config.toml
head_dim = 32
norm_place = "out"
qk_norm = true
doc_mask = true
Each number is 128 + 24 x the weight over its row's rms, rounded and kept within 0 to 255. Layers, rows and columns count from 0. Numbers have three digits each. The size before them is the row's rms in percent of the matrix's.

# layer 4 MLP gate, 384x96, rms 0.0828, rows 139-232, columns 0-47
102:096146136093103129107141166158129114105124148132164184110141159124097122122104171125160112160128103166132085089130136126127141099135088100147093
102:153123122139135118144212139104176117153118103077108144144140154138105119131112091128106133145183155076131113122125160110124148135150129095113160
097:141135135133132137111152121076147126137096092117084124145133172138099130137138171158121151151155172137135131132144151132128148111130125135127135
094:124165117147106119097126112143093123097168165135169142183132141141153103123163158107126108161114118154145109169095125132122106119127121138170121
095:120138132131097146171220170153097143138141126083101100133115133135130122086140134155164145113166127132151117101086152113151145145147101127112095
102:190136190121118154135137158116121152165148094115090138164108106144107145124116104118128128126084114109142084128147106142127168149126086151112117
091:108142155097136068114123101136118156172119108151108123099173118129097111122087121098100120155146104145149145105159154112112138139102147119151119
099:093147105103148105149148102152133145152145147141141125099123153127075137143133162137112131138118153140115164126133107112087134124097140125117166
105:127185081120150136128105155113121114162156105149164120083136154111079094160136123131183153133147131148065121145114097140119124141113189167110126
101:132126137123135118157166136110117164133121158112114108132166101079156102117141086099154129109169141090156104082120107120102138174153100157113160
104:122152158136134124102134146125159125101153153187126124104111126111116167110120141165129121151124117096154101133124091189105103123091125118107071
105:155118104117120096129124137109138158119102151115153128117106160120109157102139132119210132150136094121112121141137141141150095155115157132106102
094:144137146136118114130122145073101138142103172149141131156127164158150116106166095071146094157107106132134150128140162114156116133147125091145083
088:101149120108152100117136137159100138098165114123151110112164115133091097108085124133120091163152114148107141165090114086128115124106135158111096
108:119129118110112162136142122135098167142140132092147077111115114129106163089146126145131135152124127138098141136125142124151117103105124159141171
108:134128142106137112135117111116127149158144165132135119115100152152102108117122068119156136139085124110149112120158122127140160123094150122077181
100:126169095162142153120157166119113133144129108147130115128146100134106128124077099185118137115100144153175113149089087068144116106096088091116121
107:135129111171119136130083114099122123134148131157079131156141113118127097125111143099114150127123133104142149159099109134123132097139127118083096
099:148178141116164089107105134168160134135164132137119146100109132116119156113161103182143103105105177128132115116125112109144094133144104095088105
103:147119100123154132116140120142155132109120166125125129105137149101122124116151108101103139087117135147171134113122113080127144116161158154106110
104:103157129083165148155117132163138089121138114146122117120155139126174134160104086154144097124163170103136096128135109149134088105146144101129154
101:107122078130107063103128098147144137138169135115146096114154145139114164138118178147118138134183144099099155165075136149110144148107158120120104
103:116119078122120114143135122148130090102113188147095186123134150133106123125120155120124064144131143112116127124107101114132099129126121119145134
098:125104160100110144141118106150116158136093141132110120141132116146104108089121123140100104136110134114145178135157131161114101098141120106130147
100:118142122161139126150128148100120147100098159101120109101139144110099132150152124135141136105122153111125118130125110125129149151167121117098116
100:151148138151147073167142121111119089182133133073104126158120089117140125133150131161116102135133111101139136137152128154071089119130139129167106
111:119144137158139102104131122165101106132137128122154160123107083089126113164133111082109135131117105132151123123108149078130112130137151161155076
092:165141094137139089102164159123148138147114134121053113128164141121156117166163139172150157150103104106140107145091126142066102113109163126086125
101:153170096146116149126150140109135161148124131113146132133059137128155103159119143118171097165150120152072143155122133100128096140162161173100128
093:173141113128135120137107120142125111116124099104129131115086128122129128127149112182121110093118136116119102093144121146139149086110074125136115
101:147171060103127110096126112135132133128098117089111126130169140159138123099147157115174095088118131115109137124116156153124067092075121114106141
102:114100164119144104155121127152122129179119112130111131147132149103106086136126143119097121074136152115158110146152116094099141100151180124128109
104:162103111118103159131106141154174117151148125096168107104151114118133097096092149123142117110122133131073119147155149136107123104113135134177128
098:111147154124153092070127110163128119158125127127130104126147108123126156168185091111116126139129135120107137178159147123104148143149129115160141
101:162134132122156113095150131139145135168119143134067131071158169136144139152167147124123105146127090138125122101126136102134085131137176134123113
094:115150164124143143137113189149146121118195143105109131115131115116108108115115134158108163136089116128119096132134145110086147156122141140117103
093:127146093120120108134139115149151083114120125172129161126126140107083050107160076095126147187103110119129132124135109165153099122154101123125158
102:132152140137182179121147127138138113137123169180090123138151166106129115144141152132105103119150103145156106117138118100111130132090144134144138
096:141140101093114131124111138134119163138146175091164150129119086122152178167145088132155094125107151102096105113113141117152174120088101108152099
092:171126155131132135073109197097137134121122128114169079110139107153186139151109152139123133127120134143134120142125152128149137167160141160124105
097:113130133101100133079110114143119101133121091146108131098128127154134103112122149153145161076113119143112110160118114154121058114098153135141104
099:108090125061118145126113126142153104109138172157163142115160122114129113158118106128146149151103081096171147157128169149128112115124115146123126
105:096132111132119116144164168110139107160120102142138149102091131135135130135144136211127158097159143141140135124149114136175154136147118162115119
089:129155149112148118106132118142121106111197121137118142122134078147130141145135103162107185162151104144129127108120131183130134142097107167144137
104:106137117124155133106140101138097132129079154117131100119147115166110144182135150104119160120164160145160141118095167125124181096091146154131115
093:167132135140104178148143159106141159090128153126135088124143146084124141100168091109152105119110124110161133110150188154130147122129136136130148
101:128159141124099125126105138137131105108117113151142075087119116131126125090115141126135067159115128102102170136140175121118077121089114144153129
092:160181135138125146106137096106145105117134132107156126164114117132146122128077138136122159129107131118121167127123135128118115172164143120107127
102:163123084108139114115080146137093143149132142126105194150099106164119114121156139142135095167122169101130173126140142116113151135088142139090139
109:130121135090105079137123116104151099126129140115166112091153146120134108095121157062105134118137138112093167081122095156150109131127132125139132
091:130127117115133131094157157091113159126140141126147145113121133128080097105142123133167123146081133164143137111086134081120092142142133110172127
097:128158122140123147131132089130123124124135134118143086117150131154121147161104125156134100174138100135112070123113126161148073092110122159125124
094:107153104099091157142128113135118142114131080136150144148137109157153139122114093108103154116114157112127140154144068167088148117102107068170146
097:165146095113130111207159130120158108176131111141157110069138111135111115075160159155071098136097104128162094094138128106162156169138116105099124
106:109131171090094122130197103134138104127078147106113115125155116101160112085144121153137132110141131126164106117129171160098109107161127115115152
102:139152156132111119123151124120111124183139146167086083114123114128140133156133120167133126147146115107098148102125142118097144119129106103146138
101:089132183126108136148165112147141095095101127114142128110158120111149121142115129127077189127116137117117102120153117136140134102136110112132082
107:157116143137104111164132119118111139139129141144116109149110164143120121108084105147103085134086133131154155111176129149126093084115137075122127
106:109126138098110119151151119169086134162110155161085064138151100102114146101148107132114154136159139126154150126149171131160092138099116158111084
094:110100122137154135143111193082145105092141138110173139104119125159147139174188130120128128148157160160110161157142127130111138097143141156149129
097:134150152171141070145095105126134103112191118160129145113079136162119098126137103116147097108133128110112125163105120146152072109142132152134113
098:106127098092146072170117119115110120145147108133076133108095114123132116159129109143118072143085099111134119168159115100165160136151175109167103
088:137146134141130102158145146108093115142145122100120132098110128143126108179150144096116132157134140140113131144124130140152142168143122157131177
092:159116130144131154116147143149115123118133108109147087081130149086154112098139069124125141124119079138128127104103137107098086101131114162132119
105:127149095107087132116176114113142108119145119129101141112168119129118125143140163132143119161112138095158111138119123096124103086169164180129106
105:113170165119138125144095145122145116114178122140116127112129115113140112101114163107145101140127138088188138114118136090066087163133129143100097
093:142101147076147101117140096101095108126136168117133096141138118102148133091119133112140153187146135108133138141134117132125126175100134144132142
110:143167075139111143141141157142134157144128130128139148152111128138109153156131162150143089113133103105117127118107104128104060126148132155158092
097:095179138080107099130133111147150154126132100148055158132125109144152140179089145109185135121116113092168088166137153123146092144137110129157099
100:100104174168119122172109137111128100154118158143137136128153130132120141129121134108105106154158134125185175109146100140096150103162133108108152
096:129114118125149126095107158093113181129157174129135128107132125168103164143154156110173117123151134125132110139130149172134138125114143145125100
100:109145154141098121170152140124137099102111146149122135139107105087159118135142122109091139116106133118112180094183155129131097130140105173148140
098:106120108115102189129152184178149124143143128145124139114185181118091100143114144163126155104129111134148133156097141128113135134104156103130138
096:144153156097161111167162129148146131128097140121130152146131136143104176172127113129113127111140139150117103106136120140131134110130169146129121
098:115126106097113119102142111106134127094166142134127123161101144096173133159110083151126098120080149083117126129160107144105148159110117090137152
103:140141102140132107139159119155141158135142115126138125128158123117110109170130098144110127139142162082106142154129102117095142117091100128128111
105:152145137153103112127139121175159121171147167111119130122155114111086144166139133105138122110131128094175093125118100087160154129120121135137102
106:128176122097158091177146129059144109158133147099132137109154161104088133078136129142118141105138153117116116121123144091155134130140148094116148
104:084120137111160117146092106149138115145134140109094132097174071120143111116164108126170083134145112125152133168115144108106130128127075140125117
105:122075175093142098159145138125122149144089156141149135087131161091146092130182116131114103153132154113100104147104127143115112148108109138123155
101:072139113091140122114104114107149078162119134133141111090127115102133143164116125140116161128083167123160096080142132153145106098096134079154121
100:142150138125165122096145082105141151137156132107110096144109145113099116114132135100149123146155096130124128156177102078117154140099112107142141
102:144127134095097110146125126147106123188132114152200157131108104133153145160138162122076175182077096124117118137111136126129099128147106118118120
103:114150107134175104141185070114180078159148133116133124149097140096133185124129127125159127104127150089085149129151112118103158109139161134130128
103:115133098114153099143138163117109120102126136126123137100097116144156157162114180105078094149113118132125122133102099146110145118165133147151096
105:156147118109085110111155136165114091135130139160117105149102118118127111127115153182131183142101146143112120096144094127138104120120133095156145
099:124134129151093119122127136085160151102115125117125105142148150179131119184110100119154141123159177132163109140086159158123145122118123132137166
107:172132112167162115099095142126114122175128146074128099141152109157123147106152111137131087100138180155164096108125129167106116161151118149114116
096:145150117103114134152111163088167130111118116150113141086107131105074133125117150116178107146131125122114123161134095126106144122150127095127140
098:133134137137124145157155094088168151131104126125144124151171107177122098136134107205142155091138164137100107126158092132095139116148138131129121
108:138145116143152117168151111132105144063129135106129090121134115111141123113103127143093123089144104175171135177118154065179084105133145154154104
101:073141170137132144119137148128137114098160122157117152150123129100154150112143115121130152119086130121123131090140144096158102143157088120147143
101:166158136127095138123140111098114166118150138131127136155111137115128116176165097137114130134166105122129113126107144132119118147147125028156129
109:138138136122143120131123152102122110099138160106162113107131145146130117157113142131128122125139145150130132137134127134166142145082101126119095
# layer 4 MLP up, 384x96, rms 0.0826, rows 139-232, columns 0-47
100:102090149096130119132130108111093109118092147163105126131109117154139138111134133095145118092110143127101150114150108184123080182113149139149122
100:135100114122140151111111146138115142112066146148112129120135155149072170127160170111096149126124126099154133149174151126114138137179127135110128
099:108148133115132141204126098158142161119128127110114144113138183181162104101104134133151101118160150124120125087158111155125153143098130135125141
096:099121134131077130127135113108137130170160141115135121116133122135160108125125118153141133105153148104054179131149135155113109114144120133113132
096:109135125150116157120145075109125158157089056129129135113110147109142137138110134125097115125150101138168103130139114093125152126143125134163111
097:090110135115122139098152123119140094146123145122139129126082148171110112164178106153091150130171141137187128125183109140129115094136068159127129
081:113099100111141188107124131115098159160185136131120103147094107118146148109116133159135165099071161112102168153093152146146077114135145148132113
097:140127123141155134118158133148133146118151099117119146133116108085098125159172157090078153100169135143104125097093121132124153126165138181121067
101:095133117124140089150186116129141142150126113140173148126109160108102145144103151149131107132105109121104123137137111110159159123117165153131079
100:150163148129113117143149154141097142115139143095141133128143081122114131131141070147120076144125131134135135072109148184115127172184122133139123
108:133110125109168138128175072123115141179112144107129118112154116152114109119148085099118148122165106120106115109148145142175120112104106171123132
102:152099143141163100153094124114098148114136133101145166081163141153146152096131199129132151144186134139104126112105118130118135119143136149084090
098:151135124153158157133129163086135158089142123138085112150123114082102114144106111094138172139138135166100158088179144150141130147104144114108126
094:140136115134119086147154134105116154133104095082163123110168099103098146088128116149106112158124106129124117151122124106137146138159133148117104
100:124139118146111119159129085136123115126139104162072153151155142141110089139101104111108089143116130152124129137080118150111141145158149164136168
104:099088141148149074135154129167165107114141109136106148155134113089138170140112157129103121115154143124127126155111103170134129091130125110139122
099:108176097117110137120164130160151082139129126111112090151155134158093133140079112136096134121138136116160131105111098117155130075134099124145099
103:134142175127125154138155108109148156153165133143147159084109102092089106105131081131168121163132121120128104124082137155116089174172148107120083
101:147133111187092133153113166093137089138114153150174135131164118135115136106102160080156184120097148114124121122102124158141101139156136157142120
099:129144118163131102090102145120150154137164109128098125096097122165188122137099108110105091147108123138118130131176077135152114122145141133123126
099:132115151144130130101096144110155134087138154109171137137145136127151098130129136116088106173162135108145122114134138136162095161124148100116102
093:151149098167140141147111143128089173140118093095136134125174130106149132096131171104125092111123129154150076140167112137108117123110069150143120
097:115089147145102201105135138139110126129073106160147109110181105127124112151135129160107156119122104118169142118160123122166147137101142110149138
105:119114081142143149082142119124125112126108106100099161125150154105127117120146154086143078095133137144144132154119147077163149153100141125108157
092:119121104076110097161127097190111081117130106131080167125145164143157086133110155129124136128124145097157147099101156156110131127103138127106159
112:159105128117129091159138088140105130149105124132110131169124102118088147177155153138113103107160141100114145123198168112089118109139137125164141
116:150147140171147133139127115178109101157087100152088135136107116166112119122139102091127134158151126127144137150127122127119130144099121086104156
089:112136119119141102143139124125144094108124144110154127122147155126115158099121087103141079142130143143121081072170106157173147164151083138116136
093:064118137143169160126158127137152129143109143136114131110177121092136156092103135184107159108119129075144111100174118099163124137114136073126092
096:110103126172115108121142138158111103103128126114120172136136128156119151183094111136143155130132122095125100126088145131112135113079138120126195
099:096114148138133114089166145129139146070137121149136113123103127106115128109122132117099170133087085128145083134110127115092148174114175111140134
102:156058119075104173123097156114118127169113136088126142076137156138102129122129127119115087102130145124191115145144125121120174125140146146122119
107:140161118141134142132095114091148097104150129118089128118137163135106151153096131137124103105138164125116177120133108132168087117086142151145134
101:123117091124082114184125143135089142127120168117137112132153137170100157152148143145122123128078114105160154084113139117108115104153134123091138
100:117129108140099134144131150125135109109165122120116127111106148092105156114154121117125141140104202144145143123101122150122113111122101136126126
086:130126076101077110118124103116074153131109116133122105127114152118144140104127134136146093127131171145143142155151105139162120069105085133130138
096:147122102070149134119146082144135072128102113083160110122143140139131132100138141148128133108113157125120159134138127163163145123146116117170087
103:110126117121102154101111137081069129109168141106138123139114160101138127111167172123123096126131131109124160133098113133118110175146113105157102
097:109092143137111133153137167119180123112123115081115102158116104143099160147145109146110114135078141155151186117122124131118174132165134101092140
093:108150148159106135137137089162103139113112130125155091133170137068135100136144098128145102137129116090096138097105108170125154162136120169165109
100:140145112098137158122142098142169125120100096163199147155138088074110149137116145133092109131143132106154140146136156107131119148133128119158096
104:120140112141137140129119145141104118150148112133080169140142153136121160144139127128113103145110146153140128109138098177076166130144138139129155
101:082096136135165092169125129139182142142123119085168144126105131136155110164135104125136109145105146098104144138117133150120186146148132140129149
093:123121129194109155164134134109087159115135117132135101091119150178150117154097089158161116110125109118140140132133130088169160131134109089116135
104:144180144086143144111127125143131126107137107167132142109115128136143174079167139123156109126145129146151127145204151105110125158097121120119111
096:118116152090131104143170145147146129116117105108056134117129126137118174145126140158114133117162074146138162106117121153137098128168138150133109
102:107107150154125126137109111114152166092140109126091122121106157147153107131089081109148092129107140121158110151167141125145158148156113146107164
086:101163106151132109157132134157113089130135130132158104091109099105123153164115133093118118167143145116109137111111126105110137106129116089151095
106:150143124136128152153136121111084156143113130152101106146078102120105119092166098111126131130202140113168110131127142154135123128099138111102072
108:119122129144132105106110112182117168118173117125118142131154139153099088166118164126100120169099160135110119102087138152142154097162131158150113
093:117121123115116111135151122144089151111099108081149095110100093195132152109117168144110153107115153144116127122114082131163125125136119166118145
091:126130142169146133137138127100140145117098132126130108135129121159094136110121141123133076165106135111100130169109117141144101088102105139152109
101:142106135149131141129119091123105121143158176103097135102131089096139109105183131098135131164183140161134087131145167123068092151140124116085124
095:125144077142115160145155136111146105132130126145123112076119134150097114120182135185149180136116130102163108096113129108157144141129148142129142
107:154114125109114100132145140112077121146132127134132113117133105119105127115082095144187120118150142097126122130108125132137089134096148151131116
104:163133173166143128120144139112123141169138096126110159105115107136142125147154118137104135126105142153116131144181106134188125109103096159130118
105:091133127094160127104132131128079152176123148060134090123149167113137086099107128121101121116170127134070117111155121125139138126067141121138128
098:152165104136131125135144094109149107122149120135173150090141128118118098095116128120121120073095190105120114141119138103140129112104123101121131
102:099110108125151142142148177139131110120134096167124133128141114136124138157153104081121115114120152123116154108141121144108136132118105130166098
104:111111117119105130156108120141141121099169105144151151158137131152100096130134192108132074142153144099152100133116145120115100151120140112150132
096:129155115137145176116121116098103163111124124101171106157111141132083082126106125108125141160144156162129158108138170126101142123137134173125170
105:148093159142143139112122105138164162150100121156131148139102113119127131189103164135098160167134138093102107100144161135136166110129149124142095
095:115116135165119184104120129132110144129128115174107114165135104126159096124106117147165156159121129145129099151117152155091096092189109149145105
096:131115121099136087131119171105140132142117134137139138119132112154119093155151158092195123159129155152133106133138150135118168101171177111083110
110:110126154132138165133093124137089102059148091102127142132163104099113116125120091134110125124108128140123107155153119102165146091176112104148122
106:139137120124121123144076108132153134092140128087162132160144114076142152134121179115182141104134115115133108114126097114153131102122111139116176
104:129105140151167124128145144115160136181105099097162114132142124091170112141119144090152100140135093104126098123157137122163140127154101159113151
106:075140134141119136126093116120129116135147186116116135141135178107139098161148170132144092117143104095115128085109096162146129109161148111146132
101:102126109133123112177123163076109125156142150161097144128110150167127114174098088128129104116103090125114127125132135140089115146118137115173155
102:153074153164117160147180151101099172166121167158142101126140115153087152141095121115105123147125152091170135133128123152140131101120132142101191
098:146116157097144157136131146134136125140135152120114120158155141102130122143138127112117102146124091157060124107105139165159107111128135165191090
096:137149117133125111180111087139101135132152060087118136130129105189137139137125129139136120128102122139145148082103105117130121124117104123105114
097:103140111121101085136130106166114141157139121166129157110095144099152112116134127119142089099133100090146158178137125139208096114111144155106152
103:115115133173144126152118146111153080116116123135146157133096130134158153126160124126153150107122141142111149114107118161117086130183075069130160
094:100167132068110161128129121127143144125150140086142134131162128103146141116103149122134129095136156107105137127090149150122127186097126159147179
106:113150172139127133117138149112140131124127118106129116119168149125132127068124149140166152135108188135111117149167142150131135141093173148141159
104:118111120143158097065146157131143145095138082097123146139091088141106152134130165149140143156130076148106132135133167113143130109103146148144104
097:187159136162167130142163109107155144117128125112129156096129120099117095105113085128126098131134069139124099063102132087120132148130161131091131
108:106118115165143133127169139163134125090097096159117131138160101106138156149135144142099140115126084148148071108137122079134110137099163118086123
107:153154131130119082126122126107094112102105106120158111126089110131104163141132105157153102149131155154175118123142140124160097123139108064118117
108:144166140102102122100143164117161154136142060100094142104117114171095120096147135164087128098101156114110141138145159150110091133135130110105102
103:147141132117149105142133158168170123142136173143128137156163110127095137124135127176132156151114159126095105131136118111116143153105151109155142
100:138135139134162132056155138162124135115118100114135090149141096113109117164164136174181120129107138122147141149119112117161151136136115151150142
094:107173131096127101155098132131139118102130126173120119094117128158100096090116143146124114153161118136132134195093099162114106155188120101138103
105:129132097134155145139124147155119110091122136106152159156154138126144098141101140163093146063083105151133138126089144116143133128115135111094169
110:149136133155154119180133137139162115112178100111122142122148155122144119077147140108134095126159151181090125148130092182135088129130125133106143
102:119113138176110138135131123086133093123121102091142173160101131115103125158142137152129124103096139116135127107110131094150117106132143091109139
097:094144136115151136131104120128178127103139149117159129151146155072143114138118143173151124164144110121095157115163108126183125108152117099191104
091:171151086116145164132089117071151185097110114122161124122126129129155084142128121110139118095119114125095127121141158141129091145135160080111131
097:136139102152144155116115134117166155149109117119110132115157107137165163139140101119160157103161099154106125096145139114065101126172140126124134
099:164116152167125134119126126084122116091135151138121144157116146148101119128094125108140102120149102149156150073102111144113115154108169138119136
100:113088113171095124134100140109118110111116120175106110093115145089175117143135129158137119153152157150148101143142127079117155150128135102129089
104:075113113126141132149113142167113125137160164131132169116166088079120123108081124114146142140131113120160154088099106088166123148127120116119109
097:107170129139155134110153130122149125123110151141129147112138117135181101098119155148117113135159091153128138121181111078116140136164150127092112
# layer 4 MLP down (transposed), 384x96, rms 0.083, rows 139-232, columns 0-47
097:143137127158138134141147123142148081131084156118155125135130185185134134144122114093096139096118131137139130131119134125119119116176071142139090
102:127121089138102144110145152165162105161159122118103117123152181119134155152162089158140136110157117102116087151136128133173155161115092130141107
102:155125118128114125117128171129125135113132144133103112119110128186115110120121109119132122140118070115149115106119156121156136109140088077117119
095:102124149126116116098125146153113132156085136124143112140139131156128158096118081101110154125112087137144100152136074102143108153165101163135146
091:138178127116129092088065130111137142159153161159163167132147159160141102153115111120145163158100149065126124152131084130155102161108123170126142
093:127117110082127147151141094127122145145129108078125164139173135167117143108141122140149110104088107115110170098088104122114160128148124100155155
099:123134136096135123091108068141109114142082117121103108179146100091104137146137118136145150145139099128157134134131155120096119126098115102158092
100:144128136101092096154096144170142102115128156159170102116098147124109145119112144137151136134101118133104098081091112129143113197099185097138115
103:170100133088121147119111140135109094132135122136131120100096163114109102152110074111100144095114147149117146061123124148140123199094117158094211
100:173129184145121158120105100107115132107165156105101112121112152141137186101102176108164148091162126140153140174129101157098135186140154129098128
102:159162126124115116113117169115145112119122148142126117152120148150143146113110141149103136095137110127159080154091158075123130141128117100144107
096:150124140137111127124153094140073130149127128165086105138162154129115137140116109118101112111123110136160142161123114134170134104134077095157144
103:141110103130121137136131164132121115137103120092104115102189097105085113145103144118161108101171148090109159142088112079118075109080144136093132
094:159127117178151130120131118110111120117138095125135135124109094157113206113127143143123127083145144082125145110118121143183106134128118104132100
098:169157092109140130104132121102119157132112161105117110128124153118132137127144106097148135195157106119132102085128100109129146129166097122125116
105:131114114159139167148142157130127151139149107107166128158128102155113115110141126118145140131134116160131126101104190096101127107155141134183110
099:130105129145126135170105111169117171120090119134106131100093109099152102122175126120111099127191157146115111126124146137142119138132160069116139
103:121159133119170145095118114125123108082129128090152104167136115163158088151138142110109125126134126165090164121160144145116163119139142103123135
095:105133125107147160135168113126108114108169117142163126168106162104129138141112147128113147145160118128133125156174103107113144151140152150110125
098:131145128090165136132141112130111130134161084144119099152134137096141146128125093138070100128100124142152094141113125141114149125137104115152160
099:084156145130080130144135113132129136135127116091083165137105167101152169118116115126131137069127083134099125155134144128127149135129119150115105
096:086129140109145093102154129167133094142136151124133115096100128138117100132115094131134121172139133132124125103144149211146122154141127119115121
100:143092101060137125086102154076123140155174103130147118169129149108155169100155083133115098152129113145116142147122099140078129153123144136150126
109:117124146099126103098109121155099128110173160134127098155104139107143126112122089090141098101125176186104148144147118114159135139121140112099159
104:133123149151139100096093127122124153127126118111153127115158150090131120114163120122123125175087118151134140137131120124114127133114123150124056
108:141141122105136121117122076109129128125126125161103157213103108159127166112128133110126136153153140133164149086141157101171165080139137147108132
106:171123144111133140133161150124132170110102123109142107116161152113096160102095140135125165116160152166137158120142125176133092110120129140130142
099:137170108123158117106169162126117129148150102142113131144169138091137119149106163119120182081119134116139128152089098072122145160114129111133153
099:151172153127154140145125132139074190105159157094120135154097125132148107138124109085122107110107121160088104142100145158146120113171127162112115
089:150104107152141178115112173124083148103119132106129148091090130102098135097149122161116135106142120119140153101147124156131122144131165134111124
105:111138107128128135093111123114145133165140155121149147134148107139152113089107143132138116122116144114133115096130154135115089064130106165140164
101:138144110158120089156151132109122096122134131164111111144130121138125116139107165134133160180145131096084143102124167119121131109144089114133163
107:136124131107154103123128128157146139133116142155097135118154117101093112096153148139176147134128091155122105155110145139069187133129156120127114
098:179125125114147124135130138109121132122154124158103133151099092115188154124113105123145168118127116121124147111146149129133131088132162135118100
097:151086130110112141151137074115137129114137148151128141104136157119138089097136166096157105088121145164158102163084107118134132131104147089129136
101:132128133080145118149115149147092142097156130121109123148130132068112106122119128178107130109155098130092123136156106122124123171152122154158105
097:131119123131139155142083171115118169118174144150104155114167119118155087127165133145146124121150126119163114136121100135094127114137125135118142
098:120111115103146166148137090154145158107113101148112129107115112147116123151162144134122139135124108128189119152150166121065129125120150119098133
100:089163131110104147131118157136089132134130130119092088110151160145142149067185142129106179100157126165145164124139147132106122153135149131126121
094:079127110086143155114091136146129106117150148083098132116159144189104124147122105095153116093146165121150104138154141067119134138134152115150115
100:104124138155102150115122124151138175114148189173111131136133094144118097111100095144129122159112103128114136054122105128096161113117140125105117
094:125148091130140114123131089112100155092097162121115134116142129097156101111106118130126143149123118121141151140160148100139094121137097114126197
097:107134131093165126163115113133131113083179111161152108119114116131107178108113098121094091121137128172102134126123092085108116142146117126124094
092:136180142088109089124109138141114138149113156115139128166156097095135135135106201110145140142124145145115183121136106124095142122193086108162141
098:138129131140149122133125127141166138125110184106135088143147130121129105159080099119101156143149142136144160092050126188132153166130161151115125
099:186105100153099119146138092149146167142102114088108145156123110123111099117123170110127146120125144136163107095165137144142099143175098104158111
106:119127120159121117157135105123190134131145129151074136172126108145115087121090114116173131098116130136142124094127062112092105105154159147122146
092:148175160120127109105132103122157200144117139079117168150142168145141084123119117123138102124153146142146157149196120119137101133177141150098094
099:111110095131111121103170113125172083110159139112127139103128149127138108138121128126141152105107085137084181138110091107156078140112126120181145
100:120137148118126114126106166076107110104086135136132115140084163108110159172125129105166168088152089148163105156173152099139110092133156121127137
102:123152132178118119115071096119132080125159124154108103152155128136152132102113116100142171135141135142131145109148176086130138088108146171156145
093:149084117133169142098071112134139112133124128109115158114126112089124133144183087087086089106133134131085140140134130126124125162132111115081094
102:140106157122096145140155162143129171102109116142150149165130147088110139126116159130121149098145104131143132150134126149133139132091121125143173
098:122111143149128144103112120106098105136121152114085147136172115108163103112148088110117090140164141193082113067091146124119154117144113130168114
105:127177160158143142115079158103134102101136078149128134146148135133156158115123138127143120152129099163166110139120111103105126109138140149164171
098:097106103146111126119119109155104120161115175126137070147133119135089134115095127125148141150159124131127100122107152124107120132181159102082108
104:138094157109132095156119124121108103140121109163150161094094104118133174205120131129123126137102114139162136143168110134108116097138132106150144
104:117088119087102107143150143070086130138110119129096145134115156126096136118159111126166158142141057124127133118128155146118088134117102122132168
099:175146115132117121153094117183127112156140093111140097128106093148089120132108125124190146118126141139145108125156119119134145180146158151109156
099:125143130106159160122115144118142122082090144092123087130130135128131135131108080139109162125153154103130109155185135114146157140113123134110121
089:127095129166138062147098143147177133154138122125124143141131130121086157120107136182130100152073120088111101134158078118140106146109119148146111
098:104107115109147131147124153100119088126093157120142143112145134142082131132164118157104096113123121128128128119101098113126123114126146147092137
087:119150167119144098105162157128129115121121101106128117124131171130098147142153137119149113139096125107149136130109094132145147152113158146119155
097:145115125105129103105110161101174120125167138131096153121143151115129112114120107102115102147130115133106155185160086138151128146104134159124133
098:082120075130152136166149142109112107161131111140104096106099154133091182131164139130126124133165127108131145139120176147078125171140098151084127
104:128133154109146162137148170080121118141120145127089110143112125137165114135151121138109126117145141121131154138163134136151128196110109147147083
097:113113140131115121140107128110134160129117125103144079137084113152171108142105127163145120116123108178138166105101151137115118127179098105171143
103:115097114150146131118145128119105109144121129111147095098138111148122120101118138109143143170154183148124160133147127100129158145132126131100100
096:153147133134091112084115093147165107101097100135135140111143116141113168121127160151154129141162169070135092162117102173154076134133107145103095
098:131149119147117143125113144138141084131097098119136133104109112153136112141100115139089157089114126123127129105158129105129100138088088126159101
094:129046114138099091101138154160142095111130114101147112106122088128121143165121115143156164107127146110138132169117082121087157125133134147129153
101:117151137104136132106122124091142137102138149153165136136142132156132131154125111152105099148144131174128144168161146108137091130121105121174168
095:135111119108148139106129154167151114147144118163105119160141121163082119093141134152137117147109115122149182130126172131079116139101099136153083
105:172106125126156108139132134137115156090136106145133111093092127114142099155093149131096087141121119093117131116153155105101135092090109123117149
092:092060125127163131119100120144141095108145122066152143144093139141134120122150115114125093105148123095135153106142161155128118105138141138139106
107:098119095092093116108127167169094128095092128154114143112145142138119137184090136123097108104102102179119115134153098081125127105101114108133143
098:105110165109129109161159080082123131151134171129125097090144114093130130114140123153091089110120131125108104153146149164109100132128084113133168
101:086135077099095146081085152149140141127090110150109118094090157151150124198142136091146161146112117183144135153103148152128113142107081120145134
104:136134150137087125082135182142146151117144110095156138140132154146087099144127175128118102170161109147134143113113099085142138116162147137165077
098:129095121130113131126133071161122121124113162138103127135176138129149137083113139132105152120156134136099127166119110105114156093093093141146160
109:111078140132119137175146148140154172131193124131152135088119131104093092127115106137088153152168101173142132144130143131154153171130132143148125
102:167127157197143117160099087158168150116113131112067128113149118163131147128130103111112130122113169137147140137117165146091123124113116157096107
099:096159156129089149120128111129114134115098136112116132114103155122178108135170116118077121144135165133106092106147094136113083152143136131138129
103:184129120150125145128164093076114096124143149096132142099139143087112129134141123117118105112129156082134169140135130099155113116120116125117109
104:136120116157096139126106127165122147158118152092105112187148091103141167192105115120108128151164146126160100112134115134125122127114141134155109
115:113095125130138118149158172126084117151137103112157126103173118143123128144092081093100135122097091133106160149081138095159116123110118112142129
105:155178153127148118124095115116177088165120117187138128111152181102140134123085148121133123095122113110107139108169107103128150139156170093139092
110:092112123118121100162123123172070085106117128164101147121091141144127107096147119125153112093150139150105135158123086091115108128191149126150115
093:100123139132121096125133127184146127119172115161089127154128154098130158157124154119086138176157149114172146118125082126085156155139115139144096
096:122119184126135079150136070168128080120097137135097159106124156093074114117103149118142124142135134147096112135085152130145122140132139103129106
100:118123142158110101089106085121129102162158123094160147119119114168104146137169154147110109109143141058123120133160187119155153126171136120104136
100:165177109099138115167138161146136154145103111160140138182146130156124149150114138148147154079118098102120129104127150120144125137123145142154148
106:122146125140150098124125109119124107119124159136125076104113161137102094172135096132145102167109166118157125138138157143108126130136108182148124
104:100131118107115127106097091134157116090117156111146127129109107094135121157126092126137133143122158145141165091091123122145115123129115178155097